Weights of a small GPT-style language model, trained from scratch on English Wikipedia.
Architecture: rotary positions, biases on query, key and value, an embedding shortcut, learned residual scales.
Training: a variant of Adam for these matrices, 83M tokens, 10192 steps.
Each number is 50 + 12 x the weight over its row's rms, rounded and kept within 0 to 99. Layers, rows and columns count from 0. The size before them is the row's rms in percent of the matrix's.

# down: layer 2 MLP down (transposed), 192x64, rms 0.141, rows 49-65, columns 0-63
# gate: layer 2 MLP gate, 192x64, rms 0.156, rows 50-65, columns 0-63
# up: layer 2 MLP up, 192x64, rms 0.155, rows 50-65, columns 0-63
down49 104:37 49 49 41 38 50 52 52 67 31 40 28 61 55 48 44 40 64 52 47 50 56 57 39 55 61 47 67 51 57 61 66 51 50 64 37 66 56 39 38 73 61 24 55 82 54 53 51 40 37 39 54 64 56 54 47 76 33 64 38 52 30 34 42
gate50 090:62 45 50 65 49 42 46 38 54 56 32 58 52 48 46 56 33 70 49 51 54 56 52 41 55 61 33 41 41 48 73 68 68 59 80 40 42 44 69 51 66 45 40 65 33 66 38 34 60 66 41 65 37 47 56 44 52 29 59 65 67 33 54 36
up50 091:26 65 65 58 56 54 62 42 35 43 45 37 67 51 38 72 68 56 34 52 51 40 45 51 68 51 57 36 40 43 31 35 52 47 45 58 68 30 30 76 45 40 48 54 50 41 46 61 45 25 58 48 68 71 47 63 50 52 36 41 43 47 46 59
down50 092:57 61 38 56 58 62 53 60 41 41 57 50 68 54 50 43 52 64 39 45 63 69 47 50 45 44 63 27 76 38 56 58 35 33 32 62 43 64 34 30 34 61 36 58 51 48 50 55 46 56 86 41 62 55 37 31 29 57 52 43 57 42 47 53
gate51 092:30 43 49 59 61 52 58 44 72 21 49 37 52 59 45 67 66 45 33 37 36 63 58 53 45 63 57 50 33 45 42 69 42 66 58 45 66 63 58 49 38 67 46 56 79 60 53 41 35 61 49 62 55 52 48 48 43 37 70 28 67 42 47 52
up51 092:35 56 48 45 43 73 50 50 37 48 77 46 49 49 63 64 53 46 54 59 43 31 26 25 34 53 50 31 47 65 56 49 40 48 60 64 66 64 56 66 60 67 45 58 34 54 36 45 68 57 32 48 50 46 41 42 39 30 44 72 46 35 48 64
down51 093:42 42 44 60 43 66 61 35 46 19 63 39 59 60 38 35 40 72 56 45 72 57 56 59 45 43 58 73 50 44 67 59 47 31 49 47 50 60 36 69 55 42 57 39 68 57 56 35 55 52 49 47 36 41 58 68 55 52 60 26 31 37 59 39
gate52 098:18 52 41 59 65 39 34 40 62 65 53 44 62 57 37 53 45 55 48 43 59 66 47 52 59 57 59 46 38 38 37 51 59 36 29 40 59 43 61 59 48 36 45 31 53 16 34 53 45 63 50 60 36 51 63 71 57 52 71 68 46 47 50 35
up52 097:48 42 59 46 50 61 57 67 70 48 73 70 47 57 61 32 37 39 33 68 27 48 35 44 36 45 52 42 40 40 58 56 27 62 69 39 41 51 48 61 42 51 37 45 26 34 59 77 54 46 55 51 54 44 69 57 55 65 45 53 62 47 50 64
down52 098:66 50 66 38 59 39 41 31 41 65 43 53 54 45 40 59 50 68 48 48 75 76 54 56 67 20 40 71 52 61 64 52 40 40 58 54 49 52 51 63 44 37 55 66 49 64 74 36 51 34 39 34 52 47 32 50 49 51 60 31 38 51 42 41
gate53 102:39 50 42 40 62 42 56 44 70 53 59 51 45 34 31 37 62 31 41 64 74 63 62 55 59 46 34 53 59 41 40 57 32 56 65 51 49 66 60 30 58 78 60 50 58 40 43 40 44 36 52 66 48 68 63 49 47 73 59 29 52 54 39 36
up53 094:44 50 45 41 71 41 57 51 73 36 54 59 40 41 36 28 59 43 53 49 63 75 57 64 53 42 36 62 39 38 38 61 41 57 50 49 64 52 64 27 55 76 66 48 60 39 61 37 54 41 40 65 42 71 63 76 44 49 60 37 45 59 45 44
down53 096:18 52 54 40 70 45 41 50 68 61 64 67 45 37 38 60 51 52 40 46 48 58 45 24 74 54 45 48 59 59 45 60 23 50 81 47 62 42 72 42 54 47 55 53 50 52 60 39 36 49 32 50 55 64 58 52 53 47 48 37 57 31 31 46
gate54 100:45 57 66 68 48 62 39 80 28 55 49 76 47 62 43 33 38 52 54 38 27 52 40 51 48 51 46 38 79 43 53 62 53 48 34 43 46 67 54 47 50 55 59 45 46 54 68 61 30 49 73 42 31 44 40 40 29 64 44 43 53 49 57 48
up54 095:64 47 30 35 37 44 73 38 56 35 63 18 50 53 57 58 67 59 48 59 55 46 61 52 51 50 53 44 16 56 39 32 47 54 71 45 44 37 49 49 52 62 41 42 49 52 36 49 69 51 42 54 73 42 57 65 68 47 49 68 43 54 34 60
down54 102:54 46 36 61 40 50 46 64 41 43 67 51 23 63 52 60 49 53 56 70 54 63 55 27 23 54 56 45 47 61 52 43 35 40 78 38 52 49 51 38 48 58 64 59 50 71 50 50 36 28 65 48 47 41 35 40 22 52 62 65 54 41 64 47
gate55 100:63 67 26 69 32 30 32 67 59 38 40 60 47 72 61 46 51 53 57 54 44 35 56 37 41 58 51 58 76 65 49 50 32 46 54 49 45 26 63 56 63 56 58 58 32 40 60 64 60 45 54 41 28 53 60 67 43 47 67 53 47 49 42 47
up55 096:40 66 63 48 16 52 37 43 43 61 62 50 67 41 60 44 41 57 46 72 56 64 16 40 30 51 41 64 45 57 53 62 59 52 55 39 42 39 59 64 51 48 49 72 33 49 44 65 48 44 52 42 49 60 57 40 54 24 43 44 44 31 46 65
down55 100:37 49 47 45 65 37 43 38 67 36 59 56 63 72 55 66 56 52 46 64 53 27 33 54 55 59 41 66 58 83 24 60 59 47 44 57 63 44 47 40 43 46 41 71 45 40 42 55 65 43 51 43 68 54 50 39 56 36 42 47 49 51 25 29
gate56 097:44 45 34 66 58 43 47 44 40 59 65 33 63 39 48 46 46 77 33 59 47 43 43 39 31 49 60 47 54 50 56 36 33 54 48 76 51 72 55 60 52 55 60 37 19 49 47 59 53 38 53 51 49 39 58 33 43 63 38 42 35 44 67 80
up56 096:35 54 31 50 55 55 38 38 47 38 72 51 59 54 68 41 44 51 42 56 60 50 31 63 44 27 32 56 65 38 70 17 44 45 50 78 36 56 56 42 66 47 55 48 32 51 50 57 34 48 41 59 45 39 40 35 55 54 65 65 39 56 66 56
down56 092:36 40 69 26 80 53 31 74 64 58 47 27 55 35 45 51 69 53 62 51 48 51 49 60 33 37 53 26 50 43 47 54 49 56 46 30 59 52 42 34 53 51 48 44 52 32 54 44 66 55 50 51 52 81 71 39 57 43 57 57 50 50 46 47
gate57 101:44 34 54 48 52 63 25 68 42 42 42 76 67 57 34 37 75 48 54 36 63 58 43 61 38 64 50 69 18 44 21 52 51 51 42 37 56 47 47 31 53 46 44 66 61 43 51 42 60 70 50 43 48 41 48 50 47 59 38 45 43 63 44 43
up57 102:44 45 77 36 51 60 52 63 52 45 70 29 44 45 57 49 27 48 53 46 66 55 58 51 62 50 44 56 74 45 66 53 44 32 45 67 28 49 67 55 32 34 44 43 62 40 51 51 54 36 35 44 67 55 43 52 62 31 72 36 65 56 62 35
down57 103:67 57 37 58 49 51 66 52 35 60 45 64 35 52 58 50 71 52 31 45 27 58 55 57 45 36 35 55 31 50 53 50 27 62 58 26 64 53 26 51 64 63 44 44 47 66 53 35 45 42 59 64 37 61 38 53 67 51 50 48 25 38 52 69
gate58 089:66 56 40 49 48 45 43 42 45 52 50 41 73 48 31 74 52 37 53 35 41 50 41 69 51 59 40 48 53 48 52 46 36 48 34 45 37 27 65 24 38 62 50 54 62 41 66 45 69 58 39 70 62 68 45 31 64 54 53 48 52 53 72 75
up58 085:60 31 58 60 48 65 60 62 43 39 53 48 36 48 45 33 53 51 68 56 57 61 64 49 48 42 53 72 56 53 47 38 62 52 53 29 45 38 52 68 59 45 46 80 35 35 67 30 46 65 62 47 55 21 61 49 40 40 44 50 60 36 31 28
down58 089:64 41 43 51 51 51 43 56 55 69 60 50 22 34 53 46 53 62 66 59 58 36 56 53 23 24 53 43 41 59 49 39 47 64 53 51 57 50 64 62 47 58 61 27 45 49 46 38 69 63 68 38 46 37 40 69 31 83 43 49 44 55 48 49
gate59 102:65 52 49 54 67 41 59 51 46 38 63 36 47 54 49 43 43 59 63 32 25 54 40 38 55 49 63 54 45 52 44 64 52 50 41 32 27 61 66 36 49 45 55 34 56 47 50 66 74 48 61 46 39 78 51 38 59 18 67 72 47 45 40 53
up59 099:47 60 47 52 50 37 51 57 56 76 66 70 46 39 63 84 40 36 59 59 67 45 52 52 36 45 67 55 52 60 60 71 61 60 52 52 65 59 48 59 31 29 44 63 52 17 48 49 37 46 38 53 55 46 57 37 60 43 35 36 42 56 54 42
down59 100:44 49 45 39 39 58 33 62 45 41 34 56 53 66 69 46 74 33 48 38 44 39 47 58 34 27 51 43 48 40 59 60 27 63 45 43 60 55 54 66 65 32 47 77 64 63 55 51 43 38 50 55 43 47 77 62 49 58 49 45 31 59 71 44
gate60 084:53 62 29 83 41 49 62 41 44 39 34 49 54 65 59 55 42 34 32 64 60 41 55 45 66 23 67 38 60 63 61 37 44 23 50 57 41 47 69 57 45 52 42 48 44 44 49 58 52 37 64 45 55 67 50 50 23 48 47 41 43 37 43 43
up60 097:39 46 64 40 59 39 49 46 24 71 61 49 57 53 58 38 56 49 67 59 24 71 52 59 41 40 45 54 60 24 40 38 48 58 57 57 47 36 36 84 56 46 60 62 65 42 66 49 33 50 40 45 62 40 48 62 44 52 45 57 51 48 28 66
down60 096:46 53 58 25 64 54 43 31 47 43 61 40 42 61 55 39 50 48 51 38 44 54 60 61 41 57 54 66 46 58 37 42 35 41 40 67 55 74 48 59 43 32 53 32 71 71 65 44 57 20 73 50 32 43 53 44 70 41 56 59 44 35 60 53
gate61 093:46 41 44 49 39 40 59 35 39 25 69 59 48 47 57 72 43 45 71 68 59 42 52 24 43 54 59 55 72 47 61 34 38 71 58 65 43 44 38 71 41 44 46 46 37 64 57 62 52 66 62 54 40 58 53 57 72 52 50 39 46 53 75 55
up61 098:46 48 37 75 51 60 33 55 50 35 53 51 45 41 47 54 68 63 44 67 62 50 41 43 32 48 69 55 55 48 31 54 64 38 33 45 25 61 66 34 39 56 52 46 40 54 30 41 55 49 59 62 55 43 36 21 52 74 72 48 55 34 44 51
down61 094:72 38 40 34 40 29 61 66 58 45 35 66 40 54 80 47 63 44 56 35 55 58 43 66 41 55 62 46 49 34 37 34 45 51 65 36 57 38 37 67 56 53 35 57 31 29 59 46 50 62 46 50 30 54 52 63 46 75 46 57 60 49 47 57
gate62 098:54 44 32 48 23 52 46 38 61 25 39 54 38 50 64 51 69 61 50 37 39 54 65 36 54 62 63 57 45 55 46 40 48 46 69 62 37 64 73 27 50 46 62 59 53 44 58 45 66 58 58 51 49 43 37 74 41 26 66 52 44 64 50 32
up62 100:34 49 42 62 39 53 58 46 45 33 52 45 54 68 33 36 48 52 44 43 49 25 29 28 37 56 77 41 65 59 42 43 64 34 38 71 56 65 48 64 69 57 38 44 36 60 34 48 46 70 56 44 42 36 57 53 43 52 46 64 53 35 63 51
down62 102:28 38 57 47 65 62 46 45 66 57 57 61 31 46 58 53 41 26 44 55 54 58 55 50 20 71 67 57 48 55 45 42 53 42 60 44 60 48 55 64 49 58 53 66 34 58 49 42 61 70 44 55 37 33 44 52 41 72 38 57 37 32 51 18
gate63 100:59 35 69 36 54 59 47 57 58 52 48 76 55 65 52 33 63 76 27 47 51 49 27 46 40 37 52 58 61 51 55 56 35 49 36 46 37 57 35 62 42 64 42 55 64 44 54 43 55 76 63 35 34 51 40 66 67 45 40 61 63 54 42 67
up63 098:24 65 49 64 60 70 43 58 47 50 53 39 51 41 35 49 44 41 58 45 40 53 68 62 59 39 64 48 59 39 49 47 36 53 44 14 62 52 76 50 53 31 57 40 41 36 52 69 72 38 60 45 50 40 40 70 46 65 46 65 44 43 51 38
down63 100:55 46 61 47 54 37 59 34 44 88 63 53 56 46 73 64 50 58 44 51 39 48 50 60 53 53 62 71 40 46 60 43 49 45 30 79 50 55 40 27 34 36 23 43 54 38 69 49 43 46 37 51 46 58 33 50 51 43 46 31 44 53 43 39
gate64 101:48 45 51 49 45 55 53 60 57 48 41 59 27 48 59 57 40 52 50 33 50 33 82 43 39 43 41 67 42 60 45 55 51 59 34 55 48 46 45 29 48 48 67 48 66 38 56 34 48 69 85 46 37 67 44 60 56 41 32 43 39 68 36 29
up64 095:70 15 29 45 42 54 57 60 44 74 58 58 66 49 61 41 52 46 69 47 43 58 43 47 40 44 43 31 47 52 69 41 48 37 49 53 54 38 74 55 53 82 34 47 52 46 65 58 57 65 33 47 59 25 51 48 44 54 61 58 58 51 52 43
down64 097:75 71 45 47 35 53 52 59 48 39 39 52 45 59 61 49 34 59 59 62 56 57 51 51 49 54 36 79 43 37 59 63 42 46 34 56 36 41 36 47 50 60 53 57 32 46 34 32 65 49 54 65 21 55 44 49 50 57 76 39 25 48 42 68
gate65 097:53 57 42 84 32 47 53 60 39 38 50 36 51 44 68 61 40 53 67 56 63 27 61 39 51 49 57 53 57 65 70 52 48 52 45 45 40 56 37 51 33 57 24 53 62 48 56 48 53 56 63 34 27 68 45 37 53 49 38 35 44 58 66 75
up65 096:60 50 45 79 26 66 43 54 38 33 55 29 45 41 72 56 40 42 49 61 52 24 51 57 48 49 62 43 39 55 59 49 64 51 21 59 45 64 28 44 32 52 51 57 57 69 36 44 62 53 67 43 27 45 41 62 46 46 44 41 54 58 57 54
down65 092:43 26 43 35 65 27 49 63 55 76 46 56 53 23 31 50 47 57 63 55 59 54 63 71 48 54 44 45 57 76 59 66 62 38 41 33 35 36 63 45 55 65 36 48 41 55 54 37 39 60 41 56 51 46 48 64 54 48 53 37 71 34 56 54